{
  "d_model": 192,
  "head_dim": 64,
  "d_mlp": 512,
  "rope_fraction": 1.0,
  "grad_clip": 1.0
}
Each number is 128 + 32 x the weight over its row's rms, rounded and kept within 0 to 255. Layers, rows and columns count from 0. Numbers have three digits each. The size before them is the row's rms in percent of the matrix's.

# layer 3 MLP down (transposed), 512x192, rms 0.0837, rows 357-405, columns 96-191
100:141157063101166218164111107170165126142144133148076137116098114084093143122087144170173086125141095070088095154175126104123096116137149116117127118139208126138200134127178149123108156158099183161160113203104129125129105173170067145075102098100149153111082100127102159095137071109147102088
098:146117091155154108139069121144156116136138119142152088123072114143144142128135153120153088067105132166126174149119140145218135102139174156126112163095105146165169111126104073064060140149097128214108122099112149109068150143079177116138169046135039126121131130131173157130079149100140114152
100:121135115128116128176103177136167101152056149119163145151129171079142093147163062076152206139064151095134071121108173164103207102078116169128179126126096112100136051081159101141148123116131112105101116085077144119134178148068195190134152105178140095102112113097111139136128076097093098154
093:111131170169087156170165079120172082147133137120120082118149139131152139137127159085139166138135157178128123111142149118179143114118146181151033088092095157077125051128127095166124118139071186099144178115130111052093140099116103102080162093097128138090141171132131091195107172147098211129
106:158184152138160125129092142111133249109104163117140150115137111120191152169157142135068128135118132127133186108185166113056099136122147162119142119148154118104133173062103150113177150149104154127175071176139168151132127122160163103116094119123094155116140156194146110088115132188089157130
100:151146138096158174100109117153147118095102050110159111066163106077188152152107160104104133156113139081130178217097133111143165142192148140124043141146121129098156155122107144139140031126118128133102111127180148112125082078118112103129132088100183095060113158137100118181159102094135115083
109:155080104100076112116143132207124125120108042182105072150162172135105114148077068127090098113112131116055090161063079172084144155143147086116166155138169120171096116221123076116161143132164098180115130148111166147136078158112113139112129111111135070165113125142152168105124102097144145158
095:123115142138112156124116159111133164145118147160161139142130144105098093141134167032092128180215123113145174129114109124097118157104188105170154164232139163126136117142155151154145085141151142112112089108149053181127107143137170091163166123122124144065140083057141150172124178149091091207
097:099074097151052099186086102119151135156168126126106122081082127128152173122072126173087130173140135152095134081155083120129149145104145099124163070128127123106148166136123113121097164132156128130063166096132151094169137071088117189102116130131100133090134170133088159118092153155105095100
111:095123178133157150112146135104053157105209098100154163096187124160109109101107108146073092080175149169117109121197106196098091153144128132167157105155160113121080120100121099161186177124109142090165127168117105105138106083104205148086135120118112091111112146185116071116126160083136075147
106:184133115089153045131095086160154123123117138189114118149118122121159180069133150158125214120182116172146134092153154134138097122134162163092102116157137093165136062154151154109151106116113153129169165129160143112122102114164133109144128103078065078116098153150077170052115100074158137113
093:121139159121071158082136123063107084121154162152126090137122095135114078100112097144108100147101103146190048138197120078144123148173076118076143145106112152117155018100144100160105152061114124082115147133079134155198175092133143096146111087114120148088136092073165149158159133138120100121
105:125086130098128118119182082101120106088067107164140134137141115098141212136157144124089122168176142192141176113133130146080112174130158124163132132220151118057098122161130118130138112130149157152088129095151132178123153108114112143158118138097098123098134129160123087129157142144135136139
103:077136149121085130137101083113097160105130115133131180101119079138127179168144141131146168165149179123114111139074105093079169100139143156121105124090106143103176185083089176096126146161172106155144125050081164119083089093114085139166132157136146146127166140158097142145140132111116154112
102:098136113140089132102086131049137140178101122118120149126112079113127113090108104175140107125115140173124191104209141101146103143124142110089150121158131060128108146132186138115140129148115110121117088140071158163073175142133091161119172135168110137113091135132152115130100125146119127084
100:145119153151137133068083151090122101089149139222114094109124113140122119151170093085086125118120150108130183122070158133151138106092113136109118120161105156159133139151133142169139122157153054125119100140109095142097125055188223121171102142136111132179121102166132118132081130071123149149
097:124170174098120148123151141089140132111101095127175149155129147113063092086177138120075187108194164090136173113188137109093177135117147126136157150147014160102117095119140096176151123151140084099120088126177118133110171096153154137196119187123193111178133114130061117104136138112151100118
100:167133139150081128188123080144143150165073184105109135171174073098142056116117136116140122090121159139195109055141111109100151139081127164140145127122119125100129061169101108197112097095097141110095115043111122098132141159147148195183150141171100150119123105112085177066162123117110164127
098:139115142131132141115106105109139137127138096077158087108097091096150111105082132110146177111093081132087161170124171084112104151165146159130094193156119118138194137110127165094117146135160139088111156078145125094187078127134134140095089106095110133153155116133042117153090114130131141125
096:128130126119105107126211140168150169156148098169076151128087097116163164145101109081157131120083182120106183097019163178147082117167173110131161109115098157128097070156083121122123161154142162150136078126153080125123174067102162120166078104107130076154126120141201132119155173121126141140
097:142179055137141124144132058140171146096178153192156118137126083145167159111159174168091086147134194141088138157171184136097113081121171142138105166106091123161096152088107161162148147129173124154158155107132117099094172131083103127094109193100081154104136180111098124153118176139118126140
094:143072187136125096155158157147142198105080153162132135112134088067132069102156152136132119103138118068154093104167121153101160143186154123132149079162082129111112109115115202110149128136120071159132147097134091104120173140181150175122114096112106118105138112151107113153067103061184117084
096:067200106124121188099142156092135092126187176095125133111132103098137148180123129108102157123108141123153137150155120124166105086109115108146089126189072147169094112106134108149060153141161108157157137075101117112099182128089099140136108101193118115109109157172082108109154100144076125103
098:155156094131084124146096131056126082154126172121187037166092088117103110121185127157176082095126134120145175162206126089145163120134126117105156080147166117129119124126116071162135126185136100110128161109069129136132140124109050168099132126119131131140091113090126196050034105108126129050
108:144081078104168201107193154131123118114130098163148149152049169168090125166129141144145121097094080190100138163099136099133142179093139214169122137127161107114176140131114186221119088091168128150152086128177124116122181139154128094149158163171191105127071153160125113125157120183131134134
099:113116077126139125141127227189124140162170082138170108092157164171118108116097177147163160132130143084136123183111128098131143124082100130111187111177109146182175131166130090133139214168161126141092102116103161135110219119086119138087126140119088098154104092158135164130144150073166125085
104:138117128135129120105088119141192098047134082123121099099164100128181147139110139111111108091106091066151167107138070133099056073193135143144125083091123106076134118105084120146188042106149128097124153142154104092198111144172078173128101088139206087146133217167084120120127092114154121092
096:145155113133173124130112118172102147120084102154095149163113116133126080143117110094154111186212117109122113088139168117121106125152178118075032091190142092098166092113105081130131097068118099192120159142162120154067146112166123139092153127085139123130119136106126157096119178114224103101
101:172144160145112205112116165144172129100180086150128099151188165123158163119118139211125149160115102116113178118093092136134087144132125145123156138125121088144168126070179104117098092159157129152124149085167142078161115103144080178142192157094100136114154124137140145131162104085175130115
091:121095119081189154136103151109108090126152145119132183155132176143125139133106096122033143123138118114133079148084070143169135148115108115090194139134101152135166093126117085108113111153179106104090097159183123141123103098155127099138104123101123152083094105135124147120142085114157105103
105:085152087166131121134141169187214059136202070143132144082114142118170164152117119154148133148182137135075129151135100157084135115136123151156151122133182130122118069126127113137088091064133066108162111098171159211144200094120178108177066144130129146154105117156104160112112083165142155089
107:169100145130108179101164133167149100196147148152114080139133041141072097148150139149108069087111147130112096172141118165110121132116241150137107165146077149140158094137118125136101104154156158117160146161157139144088091152115085150168135115150155138109103157052083141167119138095161119093
099:072198139066121109177161156130131160197151049134121161130149035148089135088155078176199143128129113096142125146126204115140141041155092126127126083067155114119102113156155107136090152095110107163148093135119208083121110145163048142121121104149126130129136079168092151107110149139083103096
106:126179125104121143095148134190118100135157089080079171119161106158140116118108092142096143175122092121084048151144099144103143150140101149127090118141100162164110148124147152149061160135149077137107121155071114176119135118134120098168066160162176099120079114078135104135064168149161148111
098:168099185096152128155099125131117164122158159093070131091133113190152142107137165191119171122136094189208093135188148118133131172116131177092129143202092172073141145095123156045120116131125121128118118161148138162114143096115136140168191107183103174122108201159097107110107066131159158128
105:158131150123073069129125151111144153158107136088072091099123071123175164141159121113129123154111112133140130126089166128120127139060132152116099106133094135087093126124118123125157151072101128124115125116172137186117174159079146057189118130166118079153109128104154187152081169123116143140
102:075166130129112081100151099120099150087110105137088089168138141073158118146142135123140120186080087111078094151142109099152104095154093139143155147142128134146084085129094138130152123137105121155126128127152115176103071154117105134103143181133152077158197088100118090159126120105149124130
096:131123102112123119162099113123098180108213152092134105118120121151136159126093121178157091115187101090131133050139089177075118168081161124127170076126120092170172114097096144186128134143192099156100148132168117082160104090151090143165177120144186126156154152124072154129122076113093154174
096:072091136196061108154193145128099164205112157148143169154105109189193147120137116127120154201057171076064128141171158117100141151042150146140105110152127118157119119091130145157104145103143125091119116153165091119130096172182098226142151117137133157100144115128090130105120117142154093096
101:093108109143136089134129159096117148114150124072188110123138146132159131152169172117154086086178090130124207167114129123117172108121120145143176184105100126202131176102122114117122126168135130088146146069114143060076158153112129119210105224091110086096094128142101119063167159113125106133
103:109157149095152089200158129158145198136120078173123162123191131166157153159155148182119115174120128118100120182114160120148140114151148102123124144110165128077115138138110091120093163198152167143175140097059134076117162098115148124089130162110142152148166165199144118082123149135129113124
104:179178181140134207101142178086112193073160129164107146125153143219116093150123119114123183111112177133141158147104125133104121181144188118172142177102141149101140165167112197156146151143133157139148127144106148100129107106148160042139124137133116066095171128149166104044157169129127082157
102:129030144135159112147174124128139156146105112143151119115075075179123127123096059136089102118070144137127149113105141091135097128128070167100120068118096127145099149163117212159118100166157135091155058114120058122111121155144136128172149145147127140111088121178118092066112110195105132094
096:173121149134075106136146107137120159107133184125125206165146109180106127085164103089124119161184139145102125093111139116093137152112166157162144140031136120116167078129155079128131142151059124089121114165147129113166134098116119064114104144118081192095154187130101105182146169078133155169
100:164124109131061131107110076159097107102113134121097077130110140120137112080162093138142066108158145164148122108125131073146135110157125129101132158091191150137157139182195144131101179129117166139110201149154114102095070109129093133055106106132159131131148082130093125121177177133163235160
092:146150121153127136114145124107149176168133170066111208145099121101145068171035120121062066094150129133165116114173121143174073107140142161129140126057126096168167140181135107121133095127094111106092131074116149083087178083123095138170141170153077139122114121172171122124066207154084087156
100:168162139122130067108148125135196183124154123111168120127168119105119170147057130135114059151136090102080134112119151125136126115129090097127091141138111151142172141112115183115152123137148086095078136217122091143091147149045111171154071164139124117109157086137093129135155142049116142113
100:122068096152121109164110181117171107143043151106126114145165091175120150101148109117150127174099147159160145115112153113149136183124152155109089170099148093107129098159088168144091123086105066052118126172195105145201151050078126091146218105134093094191119092166133058109198167096128040061
101:167146057084157121118160126062134162167104043117169142166148155188121125112155146113096151102071158121111144131126133156159145135111182116111157085164147098121139113104151087150170135103102094127176160093142134124156103118146099145132129167103130097105090172094130188080125122092116108126
# layer 3 MLP gate, 512x192, rms 0.0826, rows 358-405, columns 96-191
094:184180056176181113123169124178129143102118080078148121091143122075122055186133124101152157134057151106149135117139079149116106166070118124164155132072184111080095135072086076120123078131186140161115101154098098090083109120150156135089118147098125122107138145084127118174129163141122141089
103:121101157131172124066134069116110084138125184178119176078121112132183161140149123141096141127158132112145173177104141081108103125152176105102134139178122151158135191165113162167180137145157105115118138101160116131065081135145165119113087154112204119129131095102130180164095099201133111098
096:136079109150131086119132113123141133139151113165168114144085148072134081151126096044101128102121105110083123135140146143041153144189110108145114150086107168151082121082155142179179136131106135136120104125089137129075123118149154132133118136175164176111100151131159162179124160183149118092
110:138150146144081154153157150127155154125131101144142126064149087114148123109098127178111157164187109160123123072085076114138121144089139146134153164134163062135136108143124134121139127072148163121079099195125090108185142142141156167107179157197143130157157093166108051165133138109189107127
104:132102174175155133130095164212119149155155131143123128122087173183151154052142132114093116104183058115193108095087160114166096170113136120146138092100130151192144152184097087178149114104116123089118161134180152096157152136141126129076113156170139131122084099106121121143150130116064091099
099:086143116152130151106183182142058095148108162102099129147085060115080144116079150161103158114139143098094106125128155212106152147100127101170086122108131093123130106086149146076152069127121122153180107152154100108123089152142086124139173138125158134140173106110138147111125173132178133116
091:086109155071095131141130161131154122133098126083073183180141189109136121111123073085128115124118114122111111117171134179053134105060098177137124120120102113129106151142112180066118103100084146068085160110078107105135137140169066154074161154122188105100104083140154123125120147132091202087
102:183215109122153134126110131113169112118137106121114163121107102150115141103117069092104106117083101113066086128079128150137084236106092112067142087151110162084173128080095146170146128121104125153123135131098148132129166147145081137137142154104168097129069046065149060156173137143124127152
103:147113094172080158148116138061165125131096195195184156135151078132114170110190126128116141127135148076111131135159137131136152107130045141148147107118159102124088140125142074136099138105209123175171179070144105130070181111159101143117132124154124143146116064105104092065147166147173148143
102:125193077151078149128136083153101172160137123124101176135176141154128117144118212213124114152123140119149104130186136151125155115152191105121078094153091094124090123135137192136093085059125119133113141157127129183151078115127153120131155139128133100122115135117122150129092138149110120108
099:156125117184145097104153120173130132161090114119145138110069179145152165106139126125187126055174120069093148127134146125111140081112142164113190103159048137108141151177086081111100120161093137141108135101116169130167149151132119129167095168096156093096076129123104138111088171145090128170
097:063133138133108166114087138067138158203131136125132096107124099128100115111140138134161152161142169105165168135197209156092127106141103107127078144123112174121153080135147091142087116082104093144187141141135149168193114116150134106133147094152106132173113167115100149134107068077178138087
102:144133102085093110178114059094151134123097125135149176116121155083122116103151148195137106073133099162136114139135134138091162188108146102137174091093107176151143123122183122123183160091095161112139158163032157112122100129160118094096147164096144105063085145079129054109116144098117130129
097:170133111156166134123175122146131123141129124055169115135133110122086127104141090125103142133147086125141076174125161141130137113157117115145174047133143111073151111142111110074124207155218125148134178062095125121177155079134123088142123132148115189121122078109129061062114166146136123112
095:106100138175148112137111113159106185147157192081139123137149159169197116192144081126112111143163099167147111093124184107108169122105144123122088095090078053109139134123089173141109047111128135112178122125136132159120162117070114134115156086123126091120129125135129068165173097117082150212
096:131123075160127146113113131126090119105159121160103094163182054101124140167145111149132133137155118116156053118178105161120069104144157109117148171079173068105113141151085175119163133138100151115201118192095135072110149097109140146111074077138057132115109151135047132129112162145096120184
101:213095117163141113112164146123155186140143138128130157121151108167161114116113110149177109086137134125119083086164168152148151191121172101173121115158080175119118076118123112129169115189111087094143092099125074087128145116139099095113126125128146118116129104111064096154187131131094109114
098:132112155118148130128147166127089055136178122103133091145182161149137080103111124070074100118073146106079173117149137090115058105182064098078123201149122084118187169129126169155111154126100085098090085152187148183154139172156126128132195117110120090132122132161130235122153077101113115094
092:106068109050114136172077139147139172120157126137174101151062146113094015139166113148138133146156066160113051118165149108163128166128134124112098120176151150128148154110139147188111113125119075106095093147070205139102136145072166100136126114142134125123166119151097158103143139129109127134
100:112187144159132102153158088124094141109120097106137073102123154135129095133165150115148189168094141133106121097121085124170116116114124129172046165118114090107060165167119122136153153176111115090108095080091148156085122100091154164139160165101102177192165161169093118161169145089112117137
094:096140168122151128061109145138147144126155132115112113103126150144112171128100126097103105104115124150115135157153158121177083138079127138049100105124107099195092109150162108134153088159123111113134167135148123162070149148021108090153110150172111061166100180112152158160134119125119145167
096:119119095173133148112150125119134118069103141096133180148131090133142178168187149082113144154140100083155108071114129094190097115121154130161148091144087119131081079144115182117125116174109096079114116131158075103118120173128138143121107123117125086118102157165128138128082162131098116159
107:109118151140158097208132072120064148095153097141104137117181145152114124134147133102092189105150085094137138129066107132129159124107207119080138139181122139090092165110126192136144149098126132109094099143139182067172150120133108093117208162136126131165139146152131178131176080143103077095
104:137145099108168119157128159153156100167134118105156119082095111184140115132114071156157140154112151119122137074233122131062094169158114062089156080127100114136144065107123135145155125112138170138100143076084091121118098116083166154109155159135131155158160128136089056150118201115107129157
112:071099096142114133096185137123178160094162114151122123121077122171144123103140112091153105099110087103128102048147118116098111136127133087193118134115137098119110147146170122129188135065099129147116165113158097136118157150192131151150201123164078111127145154153112063175108159146081145156
093:130173162135145113150182144102090173071112125129182192157088129149107193209148108115112121131141175156128171131160120147096159133104087089109127118106083168076151121124134097092149094114114081107165162173147135138141151133149151153130158130178122088135098145148125038154098110144080137160
095:129116146107085101060075106179089167110128105163119152111155113167109150104114118128108167201167140148173158133174115110120173053071133091085142084127148144134144087160084087102198111135096150100115135207105165094121140115165120144123126102121146145060152101075130169192129140126109126140
105:161091185151120159183124116104074154132118056127162151123198138096123092148109157153091150131107089063107144077157091133147065153118079140153120142171157144105165135161093148125073095052147097084155132153099131130140143098150141154113153091083116121140110109039131122124159203161084117098
096:095084113108161098174122115143132069168145096113162161132097172183182048169124139152087154091123119096130033183149121111103133092094169120179090165118163086101130137134106096095126130140142154142152160129204126072099118096062156162163159078097143101154111133117147084151116154137153106165
091:211117127098112176067192079131103096163081110096099151146135125140113156121114180116110163084110141167112087229116124119138139161105095107147124124172100140196104149134138140119110084172172132153123097144184094132107144145152076179116190152094134130141090101110150144094105173120113117141
095:122131072123091161140102131213143188147111074043154194118110091129108103058165067111133169144122190129119156119093173147142133116073126148145043168151094074161125133151163113117163145121116178125128122130083084126105143097128134136126092116197155123167099133126117146146108131144160122153
096:156082097122149135094076131071206167141149089154150141143100160188183130141105132143185175148158104145027124144186162116135157126088175077087137144109184139144097135152113117078142101079052132161179151121183135117157133117118103145076152203109196146082169167114158145115108107115073150124
097:162159127085147098122088126084094149154146135176168110123126097155196157146123067154139129195105099139108130141157156150102115112127117164079095147147196114103105134094075127155085104119085190066082126097115100206164055157139056146129132080136107081100148159138128098145108186139188054152
097:090135120092114095132165150175172163120156127136153111126102097094120088138138110107161087134142131128140125173118164132113133129155122149164159113145081134086099134054161181169082195120219096142138168115146114124117151142126143186093174166156156125149117117172169118142101117110137113162
111:105108148154121190121137149104136129104194125161136108156166134086136156031085116124151093079152144078123088126058089148130110137098091127108130063088126090090147113153163136133107133101085111143154117147160170187154083088139173131127131123172068097149133209143136110130143137081137102143
107:168131111095147191111135143156175110158115108126125116065169112100141135129149138112211145104106155119122147149128115056172123215156104074139093075136157149115096175139130149100146143061141133195146102171084200115091209119125134121109074069149096139141140173126129194106092100148100121090
096:161136160098108067055131097161155180080195147075120144128114136111118102117105117133182085093090128084189144171105130175156120169104130131128169117118138102156118145125143185127141128157152144117142190151207112074104078119106164117095165124128159133146150098133116130128068136120072136138
098:130138114074115144148116192161154150116119125162120101184114127137125124149126085125144140105128152102090095124115164136132105128164092049103152112161112171138157093100119146107125134135121110133172101102090213093109097148116109136137096136106145107117114144128143121106148238161073130149
107:166176194143077138120117118092120143148119040121134125067093120153174182173187111161161101100141139150051130105129148100139102151116112128165124136106131152129113133143121147150151093105148097125140111116164066091170152208216108182140101104122084062116145184141136055098084149157166123079
101:150043079120096109126126176131176130140137125131101119162144177131088128122144101099118105098115167131160148088132136173161134138107132108165196145167099087134122120102115074104190121089119107138151116116072093118221124072065143161081109191147129156140099138100146114159130069177169083145
103:198123159095103125118116134119122140145143136110112117215131121104104086140181146096162085092107122124152091067126088164131148128085113155104115104100085098082101149110101163120063052097125186101080095090172146181071123098153152113096164148120133084098150092142151169189127138135126134094
102:133094139155137130178106087079112131205130128094083061070157128158117132094114142131126043107148078155151167211156128126121116136057149092172158134094135119098108107177150092056097124152112085113116127126180151104185098081111127131139129139190213137158129127135112125142145135106093131107
092:083150153159129114087071121130155168165098135120101103151166179074075094091120165128133085148129165077112148186157089064074137050110112066151107120076162152123110145114115128166089146108097106121132109131126145148116108113069118095115184138158101118169119082210136112137090127140158137120
106:146188081166146143146121141120183153126132121112125134066110195106121119102130150147163134147116173102072088065140157153156179146092138089143114146116068139113176240104113134153149095151139116080119113156134138103127185102132157179100124092114133063182149171121139110145131085112155140145
095:176091222102105121144065150111121115133087085158134103149168157119067126099157128138123115092128193091145142131128153146108107104089142060184083106129201085015113100114106129164102115103130168089128088146136128118121098113118157141121098070118070041105154153125120137149126088143152164135
105:111152151186156165144120157168172081074203186143131145127141130153132120077119134102173135111108200087152140133172167156104131093122167184137164085143119103138114175159107104168176134119118166166136141084142160148183143133107100116128126125119138130071123162112139108118060085163135114069
096:197097172127135138147132099172100150103163075184079140112156110100122161155104121083178167145163147191103100066146135105119182112134137116101124104101101125150116185140158073132134109121176119134072156202143120110166056178070119118113098130153129136100143183230127194113109072130099140110
101:135189113111145150086172112108113100087199110128140209074138149160103105051126132058071112103036149109122152115084152149188147130145118117133161135179126155145120106143174123136126126168131113184119142161141160176088191142127131087102203087142103145127108141139117139156130133137186110105
# layer 3 MLP up, 512x192, rms 0.0807, rows 358-405, columns 96-191
099:126145111048108118134158129154132122099111090148142071128145123130154145071128081131150162085162145118141103159155094133159083151108152105135175153129118180126125110077097121085113115070108170135146171164166143103147101117091110139151114140177132121081134098117182114140187131145119168129
101:154134139149110134104156148138182139104113104158079141102135184098156126145152137123082119134166108147175108143134114120136143127095089136144116111143173105136076142119100122137099089096154145120172154113154138194074154131143142119114108134174115108182150171179165171144173114034073096092
089:099156139114137107051152130122116151133118066161072163103093118105119107096170122139191049109115130136101077106131129120111127136144137100090147079195196157167121152133102179107134140115156102129117191094128163096120094107100131087166117118083105109169175158099169134103158148148189130111
117:170146099116129108132156079093098178166086122112161097114108144147078081106101104104108085181073103093117118183108176114065101150118125138113122094126127161118095112147116202111112150172129109115099134102126193122169137149132096133118115073117094151101089168061153128136050170143102110068
110:181136131141077116176147068145154153165161109118113146138091081126172027086081153092152139128102130162155159123149142147117133100109100124115124172150077154072093151124169082128162194109127140078084142156124130149167108170055146113140134075149143147078063155146147107169105142116105093108
110:166168160136086143114123129131117078109124169129150134137128098086110166180120165171122134107154132172125149064117127174180144128187175111216141145093136071090125142116121133118128181096130151157120136153129075177162138091105147140142156127133151094158102101102086114157140131110136152131
094:131050133200089161101107157100146072212161130102146140133128138182082093150092088109128145123174159092143160048086158145159135140097135102149044157208159152127154145112101193109112181128148136092180205128137166118145136119107143135102104189122173172142153125106103095103117137097080130114
095:120131107175090116162128142195082123164110071138151101144129180124146101070198074197159110144147144080179105164089153147119152106137136114066119149088066133130142150116095160184165159106127156180158131109096155170145182166193128182130142120167120114116179111122166097095072172113121097105
109:066120152108116142053162120195105122175111168130142127107210151089112144106088109118162117107155149117103100075160149095154190119121126098117147134136114119103107135133139143090152140137163113201148164110138133174146122195154134128100095104120132097145100180123101112124057085146076189108
105:141107149137057099129149138149094143128119108148135168135146149092086154167144039116132104125034127145148188149156166141120154182059110114139130108156095153161088182156053066138125116171124083153162127098133110171141155109089097155091164111156087182085093128076107121116145118104181149158
097:105147145181119070152137214195123123123108094122090110138083182159080137139102113125159138117170139091133097103129224176072094132153107074079166077159140176126089076138127084169150156159105139147142109133107126165169119138143090187162109101149117128092094098143127112097085115146152101111
098:146096132159086087125137151146140084086089137128145134167123131025089122190142174142091137118156155140121107184104139069163094087095149115106139178146165135121107088128109214145101145151134136097167171229126150122114137064140116159135119182121136006135132116102127100223124141116139134185
104:143175081143078159149130081100157123128145123180134162124068150112071129163100064119147144174124141092150072121198157136069154186104099178124121117148105162129164152081152147119111111110118154133143132155116102119103128073113169086114073127090136048103129093111144091128195147099156126135
104:159112169128110108153114156161094201118121138124103160143133121142116174140094089120107150125106108112160130134127106181135119101091129142151137109106071148141172120136118129179154122109171055165165157134076100170190110180132087143144125141147035133139152057111211119120100083112129169153
100:121175155168149076154143080173191125114121140133133116133153143105134184157086217147113118122165158170161105180066129136124140101153144179161132142158101153120126160076107151165139143135148190137158126107149110183102212142133100108131111138153145151166089104094101155111157052183186101167
093:148118097145077146082109129099117116099122161175131107131175145141120105170111076161153088104132093136141115148148116130111120116072216136131129118144084145109162137072124083199104102129060116140150125126112117099158150123062135099077111120157112145200098150112142052071075148091087160036
105:151102099143105122132186125115092123109155131154095130111085189150129139127104100113145127116135112076188160119194114125073070096149116177132134078141111134082145153121131136130135094136089110148148075150112181133128107165100101148163136140192031095160144117106123100105149159071138151080
094:148144148120083146154147143121152162110130071107082184136085123111143122154164088125141098125105100114126147125155091170091113062138167130150106157158127127101171121051087140114144106133152119080114087104120105149177114114072112149150098114109129076121149052125077120187103176070159144155
095:134152076131175130130140140093076137122081127108136086145046157094228141111131103161126138126141128135144087110107165172083198164109141134095110150104149124080168013119148140147155129116107129115089123077151093091104142205110082150144149047118159134145166126081157108147145135119164095162
097:144149112077113148035093182113177171123102028148163106137114102160150127096141177095116104096192104201126064141137116152156126127147065100141123104104109126086131165111126120099097100152123166080140117131144140065112065165088187133153112116150186081148137129114055129079144086116053166133
096:163143145135085124097115149175089178123151131110136173146104166132082064126132197130117122150155089097097155100119155077110185140151080097096135144171249145148139118157178138109134102120174112121137108159135196146162038107131186114110097086106105111134141145076115092139076120090151125146
094:112177090139122111102146177103096146109110119122104128125148134129118099149127097097113167135095114166147191086140146102125119160119105141168066133132181136114121107225071101161134070181074113146116142141153185154117193191096146128087075151153128137155114150127121048134215139078113152097
098:056174176154090079116088138111119126145105133088076131101148127082094111093110163121170178102148156072076052082150095150096139166137127126125099149117099114100095140117138165126106116132178171126116049121092130096190128170100133066117173141116175164118092151118139121189131103139095147108
102:155108156135126173151140154117107160125084095126099134183170092123147143071124131139130149145158182106105098153074092146140153075081137115119142111188108070098130128111107165105122121146138197057168115176163184102174106103139125145055069086150130133154172098130175127149119127106115134190
106:130083189137106178119101135078178169143156125102085094051157126120139163114108110071089102132151136100142095073169124152142117093120157147133136076112127118130217147094166125152117130086058117065183106132150124097164102145134162124205128125118091086126190112149088135103144123119146150181
100:161119166081108148117108113103191148163163141088115167110127112162078139134121124117150163161116146094111142076064102067155150125130125075101104184135163146215154143212129117062087105111145118117116110127176148102099134075086091137106114095066160125133142117115184171146193166150209115131
098:063174076080132133155101089125127139177145119111041092153081133154099130132060145096109136130045087188071136139100115169173187098118061100129126098127096092134103108154171129127129136203116109177090135117146137132114130131173133110157134080163113175107110162126098126119126140099079085073
102:133124145087126057132183206141137137160167181136144104146087093131105156133190098071117039151079119175144133084148131143126163112154123089149093169106137200071174134140144135146085156097070165134187132143096135134121125127165132061108154084170123217077115116143108093159141134129102108147
087:084129096089152120107119131177126133137118151148120129179114151116158154146136101120117106181131123139155139123115132080142162148163129117168120090090119110188152157144156195200165139151174170205162176119162103132106183117129147121130117130108120138134104105098129140106054118122181164098
106:159210152113154095131147133106163086173129119110125165154123150145056157102155152145141108075130160142103088140196115156104119115152127121148108159166159166105116147147122095169160132097156115123088125113110072148083157133140070061158146176126117125121163120161124157140067051133121102112
107:152130091120105093065148138179144154148150120127127118120136050120119115134131148160138141125085156070172118173130081152082062134118171111179136096134083152148114112146167076122182096138169073123119148039134103148109057156118100148186112158110096135111099182091093138191100064093125064144
101:104141099129200231112039121126110087113150183103083141160115107142154062130135122118132098112171102127146102137067117146100089162111192044110126157128166107102168119126107116083161145201114104115146135075165151145181074114136103152167130103164157108102113106142165107146137130109112119126
106:112140108143197127117159124117118100089096114015148142097142160132167153119149135141239072106116127113128127126129222143128149137121106081148124094140072138136114189189159183090113131174110142131214122130088156071101137182156083147122125118135119168143097140031154116118102180093117128123
098:122119120182119128107108077113171156227080067120106077129125184117165210047138091110107163135111104160120116162101135137147149204147139118109136108063117115144149104169119160107113126123157141131216122143086114167126128078144156141077114137158123160143082178135103186135112138098138095081
109:153153120153126116170094151114143064125139175163125089107151087099128142201129155166117127134115119141135153120053118115119093151111176148159174104156079093167113146148070148104132123172162112167155148060182098094120148179122057136130150144123129102111132098177101114030113153148103159106
109:088112119097104073092120133158107116132121188174099127138189148142097161136184178103134095146120137135125122110095094190131106058070147196115186141135114153163104165125115114161099123085094105175110124135120129161119129118129159088120098151117120128131134104138117078127131194127178157126
094:103132097096078142003101108119094107164116128137153153116071170132152120161115183160111108144150129130122152151161078133140143138118174156117114096118098132124080232132128129136179131235143143117095133145142203095198145123157128132086170176173159122141163151170123124059127162106085150102
108:159121118156127107142138054136105138112129165098132136109160131177116143149083158142123176185100185169144149142181104125112087111099171096150076127177083058126089068157077162133101131134155120103075152164129094102107121121136131114072154140190123129132108061106097152176121104159181104062
098:142151178105047154060168160174116149096167111177069083117064047167101117103143120089096124104136096151117130104123128155093120131127174092054094109080115106103101143123090115125122105092103106127148133155098156101200130114154173123124173126179124170064147158139144122138124130106134128122
101:147110159170157197140119146041097117147068158070108172145073173063205114148101123115129075172129119061092116160129107104143164074093045177115100113137090142093136149119090096119083143134130153084139078142164053155112147146140147132118084051099117119208153144150144114139181161155103120119
110:107123142124113087160085161124154157138076138151136093121172186110116165101129163169097101109128118158117153113095201093109122118113096099102117148105162159182191048138114125122123123156137179169179159128120101142134079110139103150209080127102153142112145157164212083119101139045095097140
101:116129100095112092137136107174156151136139125115077067076123118070152081164109164129148127113143147101171076109097140072115122091047157101159112067117067177072111073105090098128101121145085164113107148112097143137136095142038069106145145158199123147106137134056128144075128138127126135101
100:161080125133102094175150099115094174141153096084146107102091117106107064134152094114125120161096127158128170117112086104172098175165120093146047194145071123098121133131131168132186115181093118136171117127138152146117099090190169129091158176086124139127167163090195126161101168148061159114
108:145142120101110132109169138114182108087143067120122143149133118183153112121161099187089125100131061129191130096191045153130146090106129208126128105100197132102129135112121108126126158166117113116107137076139057176111131147107150133109094155106138094171121106170110123131104190115150125086
093:170218109140160156125140119117099105104087120119163192140154141208183128173182189142206167137146165137112074133130167146157122142101132170152152097129125171121124131078131080115098115135185107167142125152153129138143133106143119118131179098098115166083151116126057142050131188165114158191
096:141118159152100116104076103114111142173098084158162131121169150134132192174145050146147203147144082131110138135112141123156109118143074109139105125121106160116077137140089116116160152113205131154113133131163070177159113132077083140172141133152149061154137100152115159090113116111091110125
105:118124132120078129161110126174072070125119214091107140155091139185169079220109128152087129130143129124131137136146126138167142095152148126117142154112126117130127149153109137157082114098090133010127127156094121137130131093062107144160157111130094059200139131147115146127150084136128102116
098:104139093143093156130136157076117177096137153135167092085135195112105140119078088139128146154113178140180159132095169126168115102155124130116071141130149081110158132185146091110152161096206118094157149138117166120153129104158118129115124163107101096106121159128140116056102106108125136026